Weights of a small GPT-style language model, trained from scratch on English Wikipedia: vocabulary 1422, rotary positions.
Each number is 500 + 50 x the weight over its row's rms, rounded and kept within 0 to 999. Layers, rows and columns count from 0. Numbers have three digits each. The size before them is the row's rms in percent of the matrix's.

# down: layer 7 MLP down (transposed), 1024x128, rms 0.189, rows 220-272, columns 0-127
# up: layer 7 MLP up, 1024x128, rms 0.351, rows 221-272, columns 0-127
down220 077:523506521505493510475506463562635373469560514570506440479542433566506607598544505359499518548522511451557466570470482473417446562509527555598496500408488464444506482535491530470469496471503519619511407548570523569537554422517511490466411488419524477550481491416498533460475461593579496522497577492481570516458494514471452492497478466501478602511476500493606529544493536533471556572498
up221 089:535523514459426479502581529486472502516509535596501574500462567462493532436482487475558520432475417448510544559497482590533505441533444434495581550501511438532608455476570514570532481493541595444550542465502529457440570425451572511458474506400570387504425464514555527470521481495509467575475580448475573568525481457418499519519517449481544395510489530484482439417369508539512466460384
down221 090:506446491532495509533485514456601446538444446565504354504376561532533507589503478508464487511469427478511434479433548519494443480504609541492546450553514586544505496511520483512468577542356433523473502527409518449597453404496502572552521513460480465477498538439395493559476534504529462492455493474580510450362446425481515553511544525509459395556512492478419521513512501432505511521546
up222 053:493422501535442467485471535486621514606544490590595588408547514500568464503419534439482466459524498513579473433508498505484358575518526475525495506528497569389534502508479442482469444518527521412540546477457625583545551528473503475387501534466533438471479524486441489507474444572463505481463460534538480485450420489544516492576496569525554426456504456487467423505534574501474452619496
down222 053:520516527468430525478515484515472471550516468419473465547571472537546553486472519514440497509488583582509451331588531538478549467519521534434601529412407543499432449441491563431435430555442497527550574496520484482555541496393393541457485514515546520548421525500466482399447523502516537518544451501442499480481486429531552504432557527559535427482518498512391447484496500427570394555542
up223 096:453585544443452570507425487530450464442543505582517455451534543450573520518525564460473651491526497489530453472573495487570442398459555529462490481524523483477420588458550549464516467470485402413463515491553498480540499461396435577561457474564507485513444481583453549484585504493419493566519431487471501511523471471445521613454554509447576496400524446430509521469597454527514540464447
down223 100:521476452499477485484484437503573446446479506477577549520526521508492552502469458419512447536459502532520464490535533482577488472503543536391528614516491473494470465527476504492561546525493573510555487503445517541567485501460469509459448437521439407407450529581525464517529521358447518537586360599559482564541665531514533577480556568530579543398502542487508610486530472554468466494510
up224 091:502560448568508463533520505539471427552356515434500526475567408591405541458545474474601544482484510537507422404563525467475540453544520459536532508527507491513478519480484437471498453420539483506377441480509560547467534560504452425556570449439504397458528473539601519480550494467436655458532498458414467432534412423554493500529436530519503529503524465547504537500558475505497483431508
down224 094:505576503498521483531486575528431482458530532520532459478415492529427587523446538468517567525542408558511450505405490549505519519403467535478590541390458446465502553552506443482526413556506510477378437406488541509464563457501460437595473492422535376395448453515501537473547537533512491560475510500530489478497463552587447439393496443417479559531460452489494467424524491582527537469536
up225 073:530412508580400409473561520529515577459527525439540433555453497324469492534466525583552507485484486480496456578503492488489480459446553525387435525526467459601475522437468414471570474539464439492461388490511457472460511485512566458478538460494510447475423455410453439564493523376565466422531433504501546483429500437550532522535491555487482518467438540479447524397500501457534506518530
down225 073:458399438558488580510598470491444544499456563552478437487549481482511425556544440475497517527557466463514487510509503473489541562508527593480454512488573559535510541598560511574395474462554522490561428505390538465477602486474560434576386553509483496579474494540527506454514452564464642519548485402530500424497505527471586514548515422525521453528515573492551533569398503511504474488451
up226 110:399461522502522489553493581601497474486465512459495533412476492533437473575543459550594488516578520460524423459493585501556556608437516439529447521432430482560488438566545534502468431446515515573477483364458474493511497515578554468582569529472489595455576557526590520493510435508506466511381440474507436505416481418510529549484414430519517495437540557505495480505580536493554465504499
down226 126:413429514534508484513479560539539565401567464548417512459466415538514456525576496580506490469417545429538577531508422507449467566521508465546449493504512528424585543463540504545530442465480444503509456476412485481515523462521566552515467530565428497361443492475582509580446506586582491503428502579566563412484523504596515501497498484425471587491597462539525473470512589451557530540505
up227 116:533515532450459569455525487535582400526438530439430517445445478456551506486503538451578483568483471540449455559505544578491447550430550476509442554559502562517539566531610457514615547432587487494490451547386570501456422536484504523464567538523471471598510409427438576501493508510454547494518480494466480549504580445440458548472479531475467507440607542489471465557604470492526465591557
down227 115:537421462511446506457597531488589536412546531531519541488439579390497469451483516508404502534490409436460539537482425589600484479411505571460526484539549630494502514468519497553531479486515515480532493522487594406371573471495510527580430531543507460459552478475532620527505586465532529535522445513533521505528378475424444488507533444492513516481540584461462495495505425548506531530457
up228 112:414563530535551524509465491410514482589546488474500512509490498495469471437521487385518455542481614416443525499477523588481495413469481522489534483490531484413486480473499516537497394508490446416423486446546466490535503612561521560417543409474446569509506438496451503461541477508467440496502494464471465509457454471538562524530651472566508466563340507429478473426508514604540573461467
down228 111:528520446529566448577417523445475489445518517604480500561388512528539534497493537485562437459450506513420446543459490459477536415484434470378444475484522489483461443488505499535445524452602491586450489484529473437492432562555496432486538527535547529488572543488531564595456503482402550461500421456535487508409500470561470464458582528523507444478482406525587513490566467438455340484457
up229 112:560409417463496498511541521513430510439517447558528549507495511438512523535539447519564538559556559482481566521494542426496517453639556407465531475479565555500506432492551406456538548469508463507382468501505525531518454493501513445473433559539488531480516401487550447524562485459493429597545522567435497534480584444515453598434468383494558410526419562433533415520520471494523546587500
down229 107:476513402515481467449439498499499470558586530508495542481483542551477418533521450516525491488475501447479466522570509583471449544441473519582531509481473527436469501638506464569459582580491450489557478520561399471573546507543538507432522466387430509493486546650558437493505379512469542448464557475539494486490570549478467533397549359470611466450504556521503521438447493491488502483524
up230 104:450483482462510434540516541563556474471488563529504437466537515453516550482486517449499538522432526465525488541502510508501571501516540555528565470394443599414486494493491463505543454473518581495613471550674457448526385387454437510504470455485568540533481538562513501532486525513437547584438485424443497527460552480486506636478554457436573415534575552482439542442455574466517558479464
down230 098:537562478547496496451465634466436498547404489479517542470504443452474532414525614496465509515517600511599503554444486553438527522512455466570497433411541452545467531507478521492585487506548550518513517517550429471451437507400450494409481501466473605450515447555498458498533568572455557508506563470446568553575466547498487522568489541515496536489510489529466589582495372626531563511478
up231 098:423537563418506511643566521539538481450387536495526515425416468535548446465499458489510481532443469475513567476638496497550469523485447429478449430467483518467550544343551523435448448525433567537498522526523567522418496520531487564526382429562568500511491525470492428506497544524560482435536476510480539489541586426460426619481509538555502469517461493481424447502502530486467537459503
down231 105:496383575443457534562538395448479421551496590553439505497528448507655493484480474499530471498501485496591554443564482563518577447439522496457496559460528444425478533407513552592474518502512548421443534471538581447465487479579537478540617518504544595466483569470588389502471527554479470474493552476582517509532501427539472546470528407502448500562490522462478562434526503515523491507487
up232 092:526431515602418475520452482490513533474516395457533569521526481473503417467426562444577465504472435483561495569533497524483381527576560523500496528470447449492499479406581475452552545526549519467469431460533505502458497500457496638482572547476468561506477532530530553542471571434504421489459510540482450612563493374459421412554466473586495490527581434530515524447536441429532436510521
down232 082:464516551519616495468440454506464478490486529620493530484548466535433471517563456544500503402474459575547477434539478541620501530586564478472510397440547504559454485515445491525565445462473473558428511536418500491432474480460409411498457572513502471422436449433423467488419592562465472489558439563472545537479434521588479458411519482537383512425580460510528525524482485531520502483497
up233 134:444451549531503473467504495439457530449431502474517484428527596423476506529477448469411595462455473466460493541584452557518526528471558512500396501431428401482529520481468511528538423495494482493418535456549579412428485562537513521470501485387465525620559523600587557517518516468455429524542487544463562472441532463428429535478593464534470492484570615474535486439578468510485583483489
down233 137:496511554432448552450540493490472446481479503324461481454501509442651495534505513535495561479545604496455561447467459479530501494462424466444473488462549523440510485539504451497494448538525469453483514504512623581537528476589508492494469501556487568403544498486524456557543494385514529612498462483470504466482471487468572536541450448506540446595541545556439415415484499549639466551508
up234 068:475491586563498476476515476598540516567463438484562482573566518570524534475459598527456573575573533532542483366490529446494463490512413523454457457468528522412542587497531477525459534564534477475521432526498570534569533507519496370507545458506492428507447437556531443597487531533491422528512491561567444460526408477452441470439514486491421488513466450501474453433401484506353505515473
down234 070:510418523483497502602498529501566487529486479515551525548525383629470490527468434467524558449466585501541492444494513464416488564434503428523549487564580514502547524515575567574605424554491512567392503410438524507577502527516477526488481482392523525439487560549471419515446438523555488535505467551527501556487463436599519523494485539407420473591531528468401486468497506493460411541529
up235 097:444507529424541427588539474583474552522518502521561451468614523463495437466416532494532450553443454371486514513491532556610584487441527515544465491458449397551578517557528512511527429481413497579491431458470440510540484547526491578545472496548544482589523502519487476563418560489416514517487458531485453464490471513530458585497378499457463545505519455468467421565597482511540607503475
down235 095:529492454438514508440587543411532460524496548539471522472436587524532570517466435451493431524562445520496410550479511598449392548459489467519540531513445572490448536467538525411499518514571540452396463548467481483442453425545452430463497448561519490495494565539470490484395465423501522568510450569412437589365534436431523488480577475515514417426478535583535519504518453502522537455484
up236 101:449427537544465531487537521503427563515461503515544537340555484423621461535502393482499484414544558479484484596453433465519476437446464514511469545573462472487510513459533539607515514494533486462575520593522623459418439421539544465502437489506416464502534525458492491472559449438541499518505498525486561508464448457515531471503512535532486492452412520498408478490517523377571445492621
down236 102:582528525497494461361537486532492513448470568497444541513463495470526440404464519520549526446437544439488493471433461519538473551453540501461514455568489596391558467435523525459555550580430477517468534518560521495507504544522456500543436488558494461481393514434532556436504510568575527553520455596508527482457455572513478488486469519449507469421435542497354519523607597527516374518427
up237 109:419502453500493517495438540526500565548415609507501434521444466577541546420420431487529520420519484520486500410469453446479408522488438512547601436512446415466485482466503494485544539530538477448466577603452508421439464617514505528538596486427548475492494498443529406446400359485563479482519468516444475456503445484550394584531515462514512473462483470469490475461515414462510500486501
down237 103:460527457435502576547371606600547543466443458489404447550430434476522520544608537491468522475397501499469496562537468438468524551458486527471562536468475458436606427534587558552505448561440463464560515514591458458483443475525449479384475490494498455473518525486527474391507439415479479494498492568515545527458538504545439541522536426559488484507525463470478506398508510465426556495576
up238 109:560508482542449512462492463509610531554498492460513533449470487397520474468499505505498474566477587457520441462444507511467497542539539471464568471489519523538465469475392525483485488442467563498543480533622493443536440583590505535521514491414490520447536559467552541534497422551457382542491442464441465613544480495392367517480441503382479446471462520628428460435514546448509536444449
down238 105:510506511450548583463471519508488470381428467452456445521484509489516475515516497462425500490433545518531586472482543451365447532586482499516492581556465468567535428504413543486462463506501470477534417470444499519462494444579445518448470387472508604590552552506433427519424516505533493520525468476405548527565404552522598560482538488477546422559472396496566573490452462441541536468556
up239 093:413485558336455475535441480509552516544480559515534418517576539562533461510450539487535475506500497457504510546543530405558526524455419495481480508497552444447452542332547516543492545493469536533507408491535507483430521473538459509452605601475486470543486402534488457472524569444467513529442516521525557453539579458452543449384496485484565530431425498513496472496388419449486506582491
down239 091:482507505479555511547541562488500465573447499484618530459652506539547455495468612493597476527432502528469499453512509483499534520485450581524543489612548464494511502508499454624487585505503468501476518490564459480539477436644536554525583559508418497466523499555545523464446506485445427567493435432455567489499507483601529493492577521505450537452495425507559440562560504513486603585571
up240 103:535555541567396528473526519565433484511406646530413537446565505534602587585511543546516543536496498505551392552509472526493429451464434565557458460469446508599477479520525480475588510553564531502453584570631575412499475536557529511494525475522538502514534444577461496498477486491498469572543519420470522511519466500521559483574491441542445511511493543561567402453477520500428497512487
down240 102:586459492512501579435526467489499421447466559487575635515526526467402464530466499523440511454450506576474430485534499572490514440424462505416527559447507640516515420537432450473488554502393469486482501474469486455577574518431536496455375495503461458471575464454435442563432554499504542496424503571446532556516520594477500515488510510405494515457543515527502541531510478591485407483430
up241 102:486502519513553483567510516588513532578439436432463535515511506510455490503514456451475535474591464464517539511437607539555446480516426490364463599405491520475550576512577549581481553524388417508513509461470438416495518463469557434577501527532502482508496459526535426476537543491423439408514387534549471499493460539438497529515449531533392460532566531528504478489527512418596586486570
down241 107:566484609461499529404456557548506488517447516466528526526459435441510562432512547549468486505574527424509590471485345453461479513472596556517516574564549562495446535531403577526509578486506441550454435470498492476589474468518527431459542613493623493542431493474500580563503497490450587461487455529445452506487433493487416507419559429460539516490451506443491481527541459460533454448483
up242 100:473508481542466440408475512429602461527491510481592550532478500540431565511598562460519521547576396553391540506473590540513446528483396461532492421571512472453501565579452498501493514426576554535585462509473507519512505452496586451510560431475490600509505439518543556503497486469523494534569491414481444591471519491485548513518391477458497559484506542482542474367511524466577584553523
down242 103:487539509501474543515464467642533481463460428528541516405516445564484500538475368492465490527496600450521525557529409515551486489586460510497548484530477543428478440508505493533439548401595606505508479441471488389461458584493494478508497511469457629420474532537489545516546521541509471510455515551510590572542542466458466516510548528478522429474492449604512495428454610495527448397555
up243 120:439414466436524569488535552330455453486519463463629500533559555540525478473475482466483378663468550492442504449438520480428546500530524476540401452473522529537496508471561506499473525429541462493535502537460539508565500449513421547482465487441451450520516472501481482486574519560390580572511513479456512537506514477461548457601468554534475467532556547499555508490434556599511546419537
down243 121:451586414552516443479518521432599502407503404613512464534418475432468472491595475555450598492478481451526598430545537521518510453514462496474508508537521480504535523506448567519479495538469430501510558418562415445549420405554518530472511464487428497524458537453489638499484562478458485463509496527498506496577577455498513622519428548577448484549467491473407483568470451454564477497469
up244 115:466533489543496536450421498542577534541536466413464444468502453460499515503452593484495535519459477509438511489475602522545432539459536420471434506521464636445493572568569527583475532489612518518573452558503496517517578525456516533524397478548604487540516536518419485464516489506488477524549430421465439505649618519527562468602534499520528438517522575473510464551562548557493499533557
down244 111:474521488528499516526460493546480569497530452612487532496441374432463526476421536561518510487494445545559580469551446488518529494570497487554528531455465503483531509428537558504532433547465500492524515466444427599510428520544485551421446487500543501552582554410466522556437556495460497495529564480579467643650511532575525460477532525509580454459528541555552450501580483506546437374436
up245 102:483480479503471474521461558538456427520469493525556440530433505499516519564528491463581487437485463427502571544505523503512698459501488528494459457544454551514479510519451470525490504502397478596462504612594596508465471551529454562502566475437465474425563472490507592433540507524514458527412492507491439581417498551580539432563451476489421424490550544403562506492542444565531532529585
down245 103:512556398491513591459509540520434502542578435486515497509543464482476443418501464482406480438539426476419583524639597556514547473463468536456475468462537479411476518524451555554535536542441454501469548503506549632425495465570466504526598465415441523490520541421478484422543476481483542471563551484539472458474506508527572453472566469443533496581492401475419474482516540549495420580456
up246 110:496411540506536577424426466540511528538519488613396500522454557507447517572496602550535539515542493409464467494528419414480484611502463461632541509493470557496517537483581462499522452529496483460510476453521480507515646587428489589545538606520473543491415454489460501411499551513553489538548480518496523532445471414557531476583455496493499554510542517464567583464504436536446517492447
down246 114:432527502516503446516591435337512434390459560591517535459573455450559481500453595538520516506422472522527565404509551544506485536504517581515503541538488603432496493572529554551534521516477515512542584544547538473497518450509409489523552462516516470543511562426412549559425433553487507521534521464549513488473465468584458520519532513481434601429440506608529435527488544510500482593538
up247 106:497501509576497470571483532467475583568514482529511491521399511460501599501517461575531495518533609485507496415494459648493483563502525437509580418471526525446418526612489414526511453582443457498466472531454468521481588524564508393457503464500471535461484523495471458464577491439490484490558502463494492526544455462503599481578470591497519468429451533437479486424417453652498471423504
down247 105:524586513514579460519546533462452586595515615506451540475438522503515510511501448457544500485447430479520522520519448552499469474505452541534509473463486489543565519494564458452478545528519474459546425399478497457445638521382503523482519546518462443467521560433599454580409514493590620473558508506508503518499501504500562393542490512499555467423549582498548434558437490617436565542548
up248 104:501453497415549508460473438523491476548500522550414456517539502491548536513491510456513496464588515504459572647515542463532420522507534479507427511479468442462394549446479508485540526473437395541451470573469395534429509474486481457465453553509522397557458485553621609586476447519491567581478472453456473497478585419563492432568500535470519431513512520578489456406515600502526511470430
down248 106:466543486482495500463580528516553503353493564588455622448554505518487466443591440467508507487478434517520554498444460458483549422543393498459471495510470493436536575395493494406482551477558425522513489535535539453524429495549453604435496474536505494464585512504478568554494422505505506507522600496486528517497525426490430461528565563450436588446482456542417557494538451611447479497569
up249 062:472503490476475489454458435519538542407485597484464419471600543495411457459537448489582512510511577539386559541506595578595440498481481564470539477536468589504518507503520576485535481527513477393462495599531521558490466548465452400568508497478461497531490494453558452495506532438486459534359543450526449455515593497421522517450529537537503611396517499454470444490551540458464559554478
down249 062:525488600496474579422515542466573587518455484526371449497470504539463472575450511468407505552483526540542406471489524429560470419518437514530482521518555482511475514443514442534455465552494571469521444613503500562470513396508502511519399573578434489511491471487448452510454583501424567559505408478482467528433537445434523467459458518493335502466520540470477501514505508395528472583537
up250 097:536391373499461552474462499375474404433473493562557527473543526493538527482538572488520511481396461491457501535564518478513535527521549473454538415497385533451560477471552421382490550463498480440524456504480466462608463560405544503474560590502459461528460484550477506530439426551553546459427418573479489506524495437490491490555548530458442502584450541505455526409455518585474458488514
down250 094:468530463595481540512423424567539555439561515461488407554601551583521437565502482459512380559549436509561437459464501516511530589469511474499569519424542510495455501479551451503453511487522533526449528537555464460572475537490457545379463566512470501499509613549561426513567565484458492504450499467531453483495483417507544551498507470380497550488487526457483470550384385412502480488579
up251 120:552460495435548424578468499437448464603532516583423397453523552431537461460453457489501425429519510399531512436496507460549510460490434456539540480496578417519559400430514451509498461521522530413423459521510442545574536620511498523453569522485538455543502497517515531590403420524558378569442510468553490549492491531529539492509484566446527439461469476512521472548478526584441438523534
down251 107:445563571619448502485464579498515516481501461581527529520457424530443501586543562591581581524432482565439608531430435501525398479557583471423550566482431536476456449485502539440536554538459469503503540388438470513523561534487513509437555486496402434491500595509463488509477528501417604467488547556504526424498469569480422508516468512569516456449495504463543542414520533547499485517543
up252 075:489550520448505499516453480500430428606409551483522526525465557539455439469530413434460600433492561480486535437471400499481546586512558476586565523550549527588511436415531413418587555518530471487473456501502447455534441498477546470465427511501516575513521550541511578594502507529409429604511572436458503519489390460500539480571445407528528479534523584510491518556508493516479460467527
down252 072:527530588435459524494519543503470448524404465430488399524459477488539560453510478490413470540506517550531625548499522427550515578513401518495423508575419484451439478533467497515510500587478493533446505589498524517544444463393461433531486518585472521511428526500538518430594460414503522429559537433552528428496486539560502522568464454524452541444551527604550562581529469553519445583431
up253 095:436494593500499564556513453526516558557563499463525400544468446566507405473532505488559515564612496564477417560485468514503530518500464446573465512514582420475469490463480451569526443531481486605484505513500507500504578532487481447514572518571414513515404572461474465430554401459506526393532550536432428527543454524443524506501448522381575421525478535478454565454513488466445375472499
down253 094:429526500540440539525438461502447548502471504516509549547505554504564492519431480460512519500425430430493601564575445487544413573482474453572506383457461533501440431531508548387478545577458509482605550467524582566575442515497460477479521527522610496423528473493485526404451546542469533489508469377403569451521561497458480490542485491554558514551540457561556534525446486484594474543421
up254 082:500558469509552485574528534520530493515498584595501596393506525459483555508527546497462587456603442448438541502480478532500517502439548507573523511502504592497444361484584493589533495449493475422448415580406502565511589470505491467566541535483530515500505466481520482491520408496482518418453512525524408493643572440486500467499555436515506519536480535499490522491567510566519390394536
down254 086:501486536528485437515454395386441523431464570580444435454452550501484465576609578469473472518509451430381523492449511584457480553512518597469521538508516507470487477482580445536484524521479514455524406535400430577530466487500509517523440463439487497590510471492469438418405477533459584507585496514517463540539467402493500473467494553496420430518488477507477475493435492564639536447485
up255 046:494531581399462489420496556546536557469519526493594461523539504566467487489453497569447478482446454498484516504461540546524469549436508495489550546605511444449483536516586442604522414430527439523534590557479490477519427511441495426454509535479485494540509547553488559408504503470455538543522418507464471446478516477549611438593462538499516510570580472500381494505621506604505545499629
down255 049:541517610556492566481570536527532495468492541486579537471588426462464479546496424498577464523562462586501553494570396505567484525577511496475439523553550480544538467526503472502506502442554512517539529499504449512454435505555587479480474587412472480486507554456509520513432510653531513505549494466521460533552437395444479516523448421577571538482409475534572575431461511529625521397505
up256 103:450518499468406431542454488530538469589424512576487460462488461477574498513535456544476445490506443477547498411461541487565537558544493559411484388447529512500422545527469478500458452472510556512521434505508414480498560522484492505571522498474512498522469509436448507392631596536498599525603569534473476531514409454493456590461499479508420569556506504403421453546391504457532522417540
down256 098:434555484364437489553641578469536597525443421479544481579475595440486455462475462482449554496582487598525511456493554499515480509506471454560484437502443409490515521551455542465448483487498602526457470446471525511491496481496510472466434578442571500442532543498456512496424463518514531570472551429508504502553528530535573444448497416434524538509589489604500533491593541493462504607428
up257 104:438520534481469514513519474434470496508463458553473482523393566494549440467483363532570447520475486454455360475481497383381533567537478418475508505525423544479552520544520400462509550459498520466599473461513596493523516510426452439575536555448463607496533555477503450452583477505459483491532475564536501496506444514460500455589478460423532622456481468518484457441569476547461430479502
down257 101:499521560494514470560459485458506532503480449550504464498492515481494443488527483517475502540466514486507538495569464486597535632568568536442577448508513522545553385389435565474464551525383524525426469477416493526451377451543487493489474528494523497432467533431412409471580536476497591542430561539506449457474515590460550481514528485529484530489404382497498468559499548463524369551439
up258 112:426453511515551544497442428499423548494522473445493553515555616509532482416541486570560590436464521505426526551557539462451453519432499530438397511574529466500517473422467411479420517520533458446425554447433570552485462516515456553538402416490476525542482420403540541428469439547557499579447489548486505521471433408464493478539473513552605521508483530502511425485500516534388455549480
down258 111:555577458518562467544421407526560480464519484658481496431521424522464440478434412417469518600529465483486586519537507509487459541514503461514418444504574479461438504556512468543522512506626535510522456486425479422462410533509422535441455439440497504512532598449472501510519560489550584518402597528540532442465508501543544534497507451544497597477545469512490563465529528583460502569460
up259 096:518530480477432557580430550457531495523487570564447432435462557523592474466458390531527521445482543582525535550580450580443455501477448515474418458450442491474592595495469426519518465489584544567533462555490560538473539537489427493530470411474471480516512516533413454507576436587497544536517500404428425439481588464532527503511579400522501429439547492445495534509484519534536522596536
down259 094:538439505466469475500486553534480427468466521456454492453533485549481505425526485554475488442530484575423559496591504527455615524547530580468529449438444489494415446531482466495532503560342421475443581521559564595559539480467481459592548515432484464537505601529467507509564566575421503457479504514480546542516548501636510490558428541456388527508466529504526520615497513443436513507506
up260 103:560522558539463430553469478467554462573399552454537448442514492526499532545460524475476507415423537466468453424480425413491478582549558426497531526498542476483398448483504533451571492517497508511545543440546475464462502560526473592504538483396500506486470512366474480474407525617460425460474467509466478400556508606544436526589470496481609441418473573490500492462435462536441518508503
down260 098:520520583472486579547502415455510510487472411604387625471456522451547505572514492469474418477422526479461433600547460471538476490550481479512539543482453491527543515543510517525515474551427587448493518504421420501553538491510491493429451443547406494484515492490481519536447485497430377422515459557543513566559448475632494456467567550452460561531582567490503597558447498479434510485533
up261 113:492553512403556478516536551402503499550495457483458581458522528611491534530485570546571518606538531417494407543435488454518483545358522446571468532519515535526536511517571482578482502457484445521385522432493534529610522492511398447520445438545553400567455491480470480478472481476548562542521435485457538495525436475604494550446486557461490426494426542494477427566463494490509482431440
down261 102:531487407491400557496536443443468582491533483559544538558479496523476501555457447551548529532567554587475526547496456470504456514552588566471579486515457468499491515526353509452504514512545488538502578583460474443455397560515531534398488505622613549523521559518534423440556477389534483571478464565535517573535531526562452498537502518500448597581517531482479564511483407518480478508467
up262 107:460525447420481461525511417484449504522474612519506457510440501459443502537590503424498458524557514491544523492464573525576489498462526533453520441422480484547417588548594603532522525401479420542539455554465443555437531437499451464554524483528563519462591498493383483429459483443399425567489438476513483449529512507519496502534379405492530496434487550415514523452590490518515586478530
down262 112:622461457509413505527429476526503548525442459601597524495389501432495531411502447477512449492487530505498500501489547518459508545434501538449469403485464493525447488471580486367527470608416560460494456429466538411479453509448488475523475430519497522544514492559452456530491535418454530474547487404494522595545492468535596449455513504361530572559509608535502475462531510468488443503549
up263 098:491482433536578526539429470418448444482587506464459504470415574411492520471540590491481460442574423512381550466498476486508548583501515510533425463421550494510583546512507534448534497528486607564397459501526518478437478448454440556585443495530503546489398501458478518560561437524421436459518497527535502536594528402528452462507529456507499483386480595496524523562541425505454517487550
down263 104:474592434515520558497522466513509453644514447617407435523451486461452522462470432452441511550452374432569558524579555486514487524433418522461491529544497540463496507587566488534520518429469411530535505475518462528501467558565511521471663450558536561444536459498529447411429526485564434471493574532468432494437535437538500551466504498449473524491560463428537526524481516517529550552523
up264 127:523540493530553499554465529593531509459437441476510500509514486572447499555510568529502447495540458459484456540484478472509524523525539470511473409515413597469560426515434452594461484493473404437586493406510573441527504476455549528527544502532446473489480533549535566458456367564489543530592498496557385497431477519490406502468505501515469454402666544600494504493461562534531527515595
down264 121:495558519575464496506515495519453492470447503488466464624458474504528418477501555564501444536544529485506532435535519544387551487511481394598491548468498479476491475548442560418433553520558402486532441487466409452533396500481415570513473418535382451508438480408604514534502530478418416528544459479563542555504555542419483459458476562447515588490555464531539506553505463594496517533479
up265 119:644530408485497552605500495481494454483470510398471495501429483407490481468459487531465473500541571475474518466521429476549512481599542489485494481527499498487511579427489530615516405504481574555532445527450555420504521461469447540538501561468480447547484492525489494501484450577407455429426466434468606416557414505471541490507508416419374495532543453458495580430460451447448503451480
down265 118:519565460505588486474568547542442459424515526549521553542384590530509512488479542529519480555501401576491448474501516439589551582460471493507537479560570479627495488576603518461451543481467500476425464543447481508479446487543435498501507450469471600589484466463486485517558414410506572440529458527520494482532424516488536386528545413455446490541537529496528354531476556485536490441464
up266 132:518511561537508425580437525552457524520487428533561510516561571578580571430457456620472541534551309492471537523429489519491522506609557463495524453538401516373510560468570437532473623483465508444486480480505498445469508453488548459566547570523452511501461519465502497407520422478526489530428539452491465603443482498503563505476484533549475472521530514483462575463532497543452482547507
down266 130:502504542449467504478572469455517515516543521452435511624541486522379504389472446564564509517534519463475639401513561505464546430468570453456551415511563564426540452402513474491585533507458445458474452467481512512478531466439485571534432480494495494523588481507361464585494536539609437510497500571550542519552532478483494471483498482427508568501582561508517433484455531490571533446490
up267 106:512470545546539506505427494487445460452352421588520514470506593578522462509452492536543524507534486508419477478536535499490527513461473520497384563477457484463525511598508453439565449478493561407529525516521464537456512539536609521511391410421512479501446453586547480512529492502421523438455510576418600429454564428558469557579523432504459479491563544468579518438470509510561531428541
down267 117:555526486563489555464549446473611457406515558544549521500461572589468440535462535481530515474443544552541477503427486450574487490522548512469508500531552452502476503434439526521435488563477547474526549424523448625600498465601466542536425447465445555492582513454457570533512468433448539519506569591566502559464592491486632461593476529533576501499542509507426523490510552530601450527536
up268 110:448478586482515569469493434538514455450439468558526492599522503540429455550520427466459535511490538501545521458496528568629491521481541467452492407450573487455502473483408569450491525550447571488526481557465494400502366473424504445618527410484492479509403465467487524587502540511540539472453424507431458474621406504514527466536580462516515491464550497528588436467487555461538482533560
down268 107:477483474475506561500533475452476497442594512418501484472537512455451485515478441549535539511581477529595526415491445408485552546539605503420590490428518549583386522503542519437518516441539579569480561582468545539463539527406537464509519420543507425470420560458429496455450501523583556482446471521429476482511515496465531483553572590508486439577430468469403489534491606466491478486580
up269 097:521564455465489499469482539512426570455522530488447511555401423541587473355430437467548427527502526523491422505542503536539398495516498523423474582445519508589392455546534562558541440541496531433540477475563542576526472537444530443478466492456429472528511531514526372510487406538553368511507512523475527435548472487454503483555487481457453464461487510413508421555453424500439519541450
down269 100:502490478396440484413524508494446469498500465542516572540553401498551468492511436485442454543428520503629503436529462519481453504460455516456453551570482484473474545468474512500523466483469498536543471454564421499436537476511492455504425429331410575502593474417546553531408503481431484447474456562530391508429580571528465497431405487532502471496543492473438468477463600469557503569481
up270 072:442365471526533449568501447490617508394482445478393532510503457449508440526543573475404489503504506554545520565405454468516471546518550572515476520570537499503473469492571529548522464476447575569422446468522436493503606524526530473534471499487447499494489404445496362482577501419446456420413448480506633528504497455459456502536458486504466479450493505529454565514521507559524455487581
down270 073:514600423484540497482595519388462518527573562521490619456525476587448490559452527553471513510394522520484505491426473485533520469675465523470515471441422503549468433505565539424536410502500442464509473554460487509545505479514594419548505513401513503471463431457549495447454448548500532499450498538427529519449443626528500485511520537523467488654510498533482456508531516481555561514504
up271 088:546469510421588522543507530517418542410566497601500513553493570566540479471476490509366603520490466470463549533501442457467505470500535552520427442499456470539541569498530438457547448459529514502481579561423587553522521536514435466535468452532451548529440435444549535472476495516583481484509488523549531477507570512489539576532460522382566542501486506423463610500604520564397509409587
down271 097:552516537512570544470562523532504501453544498611498524494531603453453544540558524522533497481485435550605554472419555540406546446477463498480473538524567515575433510451474557483471517461563465454415500546464603521542493436431519409477503515564450557496478577467506472479432420552460607523543504508470436555574488510550569590511542592428522533512501492456461565501645515490529598462506
up272 103:470473545430490437554464523432585504535527443475488538458525422549494511459449499519513536539419497462460479516435519564522396444547616594511449537519532578479523445487565534535495470487530596561474487562506537571520436565476492490499510337492461512470526603379482551438507417624558516497509481521439549476500479424487545483474468524452514433497538549536558497472461624571466491515456
down272 105:540474551553412491451480469529484504553499442526595581504543472548447460546452453495450556528533437451441417512516460477503504457528416563494517511469443553526556531602563435612511415500444574530581494476519473531479372423542521508359492430526462517508560502465493509508527589564544519569557577491472514502432579499478463507447483549510525359569497419440485504488484511579468532509475